Part of a small language model's weights: 5.25M parameters, 170M tokens.
Each number is 500 + 50 x the weight over the matrix's rms, rounded and kept within 0 to 999. Layers, rows and columns count from 0. Numbers have three digits each.

# down: layer 5 MLP down (transposed), 384x192, rms 0.0965, rows 84-94, columns 0-191
# gate: layer 5 MLP gate, 384x192, rms 0.0756, rows 85-95, columns 0-191
# up: layer 5 MLP up, 384x192, rms 0.0735, rows 85-95, columns 0-191
down84:466552489508544501494472470508459469486480561437496478545490556566416552445530620595455511587465487567576546478482473553555476447470544435511441540516539448446467565495430474423462509438555500600512547506497404599412512528438413462563530496485507482533473454437521558537525540467596512501435480484573627541426452503524463529456584464508513509497460593545514448460481473469488473457591548404499493616494509503493536519458557489602499456449561475484557558516502521419423475426448539499468492444509536523552427557557481557408509566494514493426511525441483441418506516485592462449
gate85:534567483393564501509544514543520483528426568528507565428493560465544417432546506555506355535486533578463456420407524359509531460564555505530493458523493463520417562525508576425511448459565570439505508460513463565523484395488523454518412567463589499412510473417485533461598515391426508508490489464481391468476459468462525520496509503520512500499599491553456534380553530542420471464442565433443547535466459479428513611536470375407432564592565507431491489577478533477475514491497574496468567481529512492470552446452530583480479575494457503491575585445454573468559640507558487579
up85:428463610399558484618471433512523494560396439447424536464529533583560508505545491512528545488442423507560503478574461589490524544546443590554433483492434500629494499461557480494541532463501482571561573532469553490428605537534505435472454550548543509520522497505533447562520577557483531479527520559414518451448467464491493489512558526534480539534503503481490503543483520491583459424558507508491515466421577440536628482604427527507574529482511449506404598543518512498446438517492536466510555403518468539468508577426500667408533574525577457461535437421496492518589487465545486477
down85:544489544506562596425476505548484482515481516583448463494503467453520562548609481467601519478473388535435500494424549483578541525469501498434419553475425463490476568482505502485506552534410482502460546441540565471595476514474549616586497531476399380547554426526510589478356486457534469495456461482468500460337442510505545470536464541480514504593493486476530448460542442429469546498494520503476601553488560507510477461480505484553450525525505553432531446475517547433431580446475534440496493474572620413597491504515482472508466446640515479480521518446508518453564489564551481526
gate86:432446507501498562495524632375462443499387485517585445580488516464547500519546549528418470558496502511548515517536470496455535494435626510591437595487582441536494451455470449468462453491527452667461489474505515521446550526444443411442433499495455477499506486490514546499549457559482472490519534575449503506578406393408524500517446461517525505440439494542446560467516546540562546489467545400520510488533485436587544454532504518478546474465474428449474557542533475436604454554519438536527517613599556467497502408443538501440564480476468609420533605394529478599530521470524458469
up86:471454512531549568447504431530533541488429575465458417593484458530493482497517559524569537565477433454502474508584529509463445517554542529506532548475515542434442477422501638538547558452544491543526571563469538568454455552546436557539459518517537551394521453523463476523494485538557484431452519522414559548509473400529452583486531598564483515587541544539495461443500663476524552441467402493537552552474494536536533470460387500492568528566538462397533414522454531520555616578584494468503390531498388449463499454504496524448522532521449434564405510397516480506585431567560565497
down86:495499584502432551553578443525510447460437541547485525478532421478577541483509532517458475532406464475447413460557524578375417441477457517525534483471513487569500466559471515497441542434548554560470538571528530459497401560486450559521544520530541545554531538472442429487541430467498500532383561491567495447483437441521433549484607508523564542492482406443478398471493496481606506525430510473508503532593488551493483478451552421500472525481531461474479509295513545476540517429446571446535516536386476470400524536500541562474482568497515586533520552416427580478542578496502378546
gate87:448468466452529496470464500461499418541444457480458456460616509434448445464549447492522545503577549519491560449393414576577433472454477510522512546414482408515486428580504502615462468573410577512508481582544425525549463456551453508539525524562545519405456488488501587438578426508479502422487509420530437567405488541498530510486521520471511416513502466504442433486504544477459531530513551433585497474506503511514494457531515466452549521528475457498420529509364437531480585596509508396546557508492469502527516469453535549467493501514539514510543606502451562551479493413469481436
up87:509498565480427405537486526508509475543522428451491462526337595465542490557505439542482434486559416450541530447422538536572444504513525424453440547473510534455562462568479514462471457514449429528524490601520548525421478474505490578619563533525447476505485492411590577471490388440524532504501438472600426416461450539499620594456480557508465463460446438486551423417466451544416540505477579484465490489409562532564467505475499502544457436510593579476451467430552450538418506343502480537508543508490472531543496594447491484516440537564458526433548452428455597564466461510395467451
down87:465451519483397501508539592614436530487544423473535493578359445547454463504552499507378471517424448475609544493574524448518483481515565482577543490464527566458591547570421520463477473487547534542409466457456516505508443439492525567515449490533444487531569445502515564477510477529586443620545530512530529563551417477559525521547497518475504501583467548422422561474571533484504517536568513482497613595478540512546470551488444544624495544464535567449545455647560459525489418498448532494546515471446551589539398495506600456583554463437468495554475432587498475565534442451548572433
gate88:498575534511491487461530560497505435533564520499628464429490537452511522594483584506474576466524477525511542411459587550492516493507584473458505460443561500517535551584490527496531551501464525540509518545444483446529512528530451541500493514504438491492585404516489455381466417499516482501501515501516538506514533464497423433490479479558558414458455506574584492491630498606494501532552524489580532403571408509488530533559478483542455451503530525430477538493441489454529434528503494542545494500513510414448564551508469496441584489562490476611506520473592588505514546542590556488
up88:559451503481460535477586546476449483466538452503490421449441342562518541432495528463522545564504543450504445500498469554472427507471466507494569547530425531558458542519500518532497526406568564454565508471541473444523496501528511539428577409528490558523488542593453456536490493506514581486564497568495489521506523477560501439551537453505494504479484528478561446506439545525403535496517436537477559577423470489393508506514622541510517524463445548448582451461597465536476506557523411519458396477497541476540486444418488476542429436514445485572490466509450445497496451524437539451
down88:509393543490508505563463489507538567498511460526438558544503510418515544435465466477540433463551546525508571547516465428472557529586496516528557472464535510599424454558500464459554474428590506490460456492481403528523489571431491518588510556499501522539520503485535485496549471466577484476461473532385440497485426578488611486449528488453431535469485500582450465433456503518553560555501541553489527535459533485506458523492552457538428431461439511520524536466531544531499447614477521452548469409422431457497416549560516574576491473444565446443528498485522464523509435465366533509
gate89:562478580490478553498493507486522513517557612428555514462408538484540579470428427491503600593468442511487512513527526519589444509467485497451507533490433543395437568422466435538482482390417497516546478491475493509487492530571491621505451547515502407448468557514501452424532469443489516546476420409449530430449450488564416512564464527464421425591518455450457613587531593492529480459440393501483445562576469453497565486543544447456519553405501479425577540554570485545535554613487498496480513574519479503526431477493480510457486554475471481482407480440434560590474476494431583428
up89:474479517521530444537508413447497479542401530512470545577515498449507541508572526504491491498499482465488433478539478416548536502491611482507594508470510542480580455435466465530488501504523542569515413517477415516515627470491489473463500489466558488547495425493445494563540538448491356449446540495482538419549464562546508580520521484496477428472458508485451517583437520430424550495471545525462419498518479537507525516542468464393443515511449540471444516617429488518467492493502559547503419541463568504487555430569450632521575534533487479471394471450537441511434589448448446504
down89:522467526433538593445567462517461437563522447514545497536503609495525520523451517497532466463412449455576484444392526588515545439543476501526464535458472570504474443520599493383474597469593481438433488479598472545539470512487522521527516445494536560485431473424597523560509474604444549537462587466507456511469549519464575418422491484553491598425414383517431460478559496548544505537560476451443496538449458492452541534475467501551439474425528562555440469467515488516455484523521537607481434465508536460467475567517554530525457449546504507495540479515515458426516569585513444522
gate90:571476562516466493485536442521468507503447495474476516531447433473507408406567543558447546446459418603477424557543476514577392473458484583446440603543456527479516458433472484553499515592563534534556538573467514528499473396568434458412418467568455530541473488440597578537515501507549425499395547515486572573422562436506553545464471545505571519534557488554433568503517511508480472455570513506574481486519442459543441479552457475570503503425508445489411502521472567428410453451571409461517423359547483469519495563545530587594465509525510517496528536432489529522553465518502462504
up90:444442502492487515502474474491462576509512491539492503479512463397462368573485556503432622577477555510444494423461582545563481565497537562515597560534584539556457529499571512544444485551479586502586492505531535575541537496475586474495483401475645500507452428548475506507534460549493486500625482520475482531463395466453516541486417610418426492505466499529544559427490573551506497560508591483563568544484500439525437512604463527603554486583585442515504480518458473591441517467496359512512434471552603477512442532534524578478479590551583553490439545537523512484454488573474476505
down90:551495554556463518588645454500520462549469571540511476504509517523476501476458503512458484455447511528521570474518419510422450549528471417469471520463511617462409462565377499619533487529536579390559523530360542576528499415494431543521445443501413607528513620447493474586536576571545570487447445468483503602484576492529508510416556522453449536456419540580450495558502577511407458498617552460461456473555479564573491449446500525486436495452482436539433515557554483474500487573533493470432509434506517409504497530531538459466494580576404553435455468522465509496518493500504448492
gate91:471608521450469478546534492397504471478518440524540531598455488616473475441551388473570467476427487564544441592540550493565460528467453430518589505535415479548458402574492432577499476418553561400406471484519488444575535467465492414436561538516499499466563592507441549510479440475504438566456494477455477460510499463439595422450507469551428563469460471554497594542518488545502475513472454439467550544501395523515617433444498523466445433428510489507457496484595520582549411557498392466530477515498524497426486477549501575507488367610472478495520513460571495473502549476453446532
up91:400598517418487481475537456482533414551487539561581553594447485412493484548437651521441600447382487510550585471420543520496416474578532499486589523439521472402473501596513436490465572546403484497512533432448483532467532498493495486473548551450554481555572488485577434509518454456454464500404528502454475470531541526423566552523458542446526422517434435457557447512549571512431574496525544458601494513490516486519500505472503535567524610481446483431450547517447542523469562536600404540578482412472500514500447473501451451452526447526477462450520509541513394557598573524478454373
down91:434439482390526486425510547433441518503506509475453497439555452479412512415516537544506449467498447463477538534425467558407528458549473519508487518535519396543480480545564442578537455326502481479487569433250454495483460494403530490521411458524438578568583489454510436521523512527558509507544434518553515473507575494545465453502517515484490542543535608474522484595590534430354497474555471595469472510482500508495463496490529483432446407479624452557472440492422540481539527467477508552425470548461553452565540490492425501524491440433543498500411451442478571510445390497486526510
gate92:549490494392586532546485515499488572482526392451415464518515542486534442514495478497528459539515531512562517522502552500525500460420577489480650612600428475510407531514520366477433471573486491596359515535502609460518470467476486487538476490486420475560499487420521522433529414514548522586567586458574565562480443545502446326422422454497478506461481417551491438426542452424442460491499425452455433541560543483478438500491490551501378499484535504470545485443389467466471427475431540548523476623521498501509518520470549470496676536476584527421465530548501493530510517486485537526
up92:565513544546488496515509490424526528446557582563595614527526482571443481519522516460434513455522534558597589477527459460508595434542688555480558372449484474488500441467537451364581554507526564435432509519547438539551440498513572509529627454543554497549512392459447433435538562556472480528502405521551447427477547464465462542468535447520591539445481447479481491524470535447489412471410579493479577574497473534560486530558504568474545463514525473452524491461518517536586568507586476456444486570582480490367538437492443450511568471515460414551539492449400551409599501420564587483
down92:484497554504423504483500440521557486514426494531461649467523494434552533465467451462527491527602551560552505457471586551536547464558598506479508462535475558527512459580509543452496553499446586430511480373327508453567528500522483462488359456353544510446485572461535527467542514541452406509500462492515464529530513573461552529567521545566541572471513428355472516607426483496560513569517526454486563464457475612412556547608498510504559641518492515448472478537493536524608531412533458464504491525509496534569553534511588501464477575556493476551550506562532521454492527430530562475
gate93:608570505416479548585470512596492418524541524483460482516536473460502544492408457427541559603522479443378418490520489529504512435542545444519431602447534482527464549502443565490508500409450509521551452587473465428481466518475539582466615537497458479522511560547466565449467540468446558514444586463524560491471464545529554549521449501501398533463483475427563489441414452424472518473505559477499460538609549486590513543416549469470517550487452507482410456548503480506538562600522409459469521607511462434526441435512531455522512518505513441422460438488544459486516637495534574475
up93:512506529462596488466509501520514419481475541476560535455415534559458490582497490468421416484541493478475532531538515612565502487473550482443500527423499401453441465531523516556499526559420496368508450477451555509495469608498391592449476473528471547571486410417541530525437412550540543482419506580518611559473567617540452577507457445487490542485614516526490510522499519453497541506517521558478635501515487524535533466545472542523523491544465457568510566476455517412580501458438449423593439514525513496602421515461587436423460478545520580488470561551409605541591408481478555434
down93:640557458480583510467468465570494474527467456568492452577479376402545526542507457469465544549493432545548442472467440450524413520482483458455548422492395559453482406533427580513466458407567467535582529532477481503436449473494515433478584480594424516480453479509502451492429600452472503632527461515511474360511554524470587552504372430510474484371552471500500467509542489535545549586411509426482544517540510444537506551517536408465591470574505509553551516494533498518482529528402516469436546465537499496536599427458465551522507420416504531514461469526506455508511528528457438561
gate94:474478515560488486513524409540542494502509504489518521544422472447485462476584505511538510585546562628429460580471524428508524566441530455509500573456518491487416480495536496527511591400494481486439515498517601489451492546547543407568416539524477452561430420519509494497463494526461477432496494467580495422544506576437389441500535535532582480533447431450519474472473560432426442462389419542504488569499458475404570465464494470479489523599514451439515525527374474540500467424454501495430453507448585525441528552574514589426462445512512453413511471502553616497538488503534438543
up94:568439373521472508461533482506588550503568436490556539573516479391494399565518471455450474476467519444460360542425526504487470489483514480519493511495534447426513435409537506501512395474519553446499551506484407510543477611487415529558574559487564531530479497578592455562443544490508540479539510497444375452451468508493382406537603403421449498477446528509487542475561516495504519565484462498535495536540549559444555384470520505460547509551553490454504546482521488425476498545438441509474531451461522508430542510600509520473472493406452470449448550494563593550574501420483382505
down94:425479501586577539452482566476488452486455484447511537420560515477552559532428459556441498525448427452482476460564570565580398467520520515529425478589532469472498497518651602434437492502455482505465545533694511483460500431492527563466568409509478590483581550372449535507485542541452539445462449525576495501582605456444502448492505480495457448443478448606490447500558501520534500485441555465492453412546467484541542500525526558465462496428507490602504525438506458508516500609483494562545522609523515521490516468497467483569400477468433524518540547539404481467548417512462499479
gate95:514601497541413627493491541523497511530505471557475523470606543448565440612518593449580572457537502517451513464489546556554500443457479400477643495552480466571464492570615482543551599487510519571548595566454563524525339541516469460467478548455447576503583551454505492429525466479509504516491450482471484545501630417530478455490490537478450443552521468544481531440492519492497450515521477445543515494521541474501508605507560491534511465508573448535478506552500486397560506487609336458547422475438422458486513431432580519518463545530575431474522440495498464453586514607477498495
up95:420501496479448509484496499434570477558454495389545456559477393482529382513479517472418518502564476513407547456520472467499470541520497531520475489495514498526565492435560465507453448541544497585461574551484577568422447441523543484519591475573446529383556490449446555546473601458628485481601546477577416499477510587529540595498544514446480551476485548625537586515558440538507494466499534434616502525501655460500514501506467486488574485437487465491445509461560583599413517514437481429520581484514500471440479500398519464470523498505419553556535497507530547530487467521521371451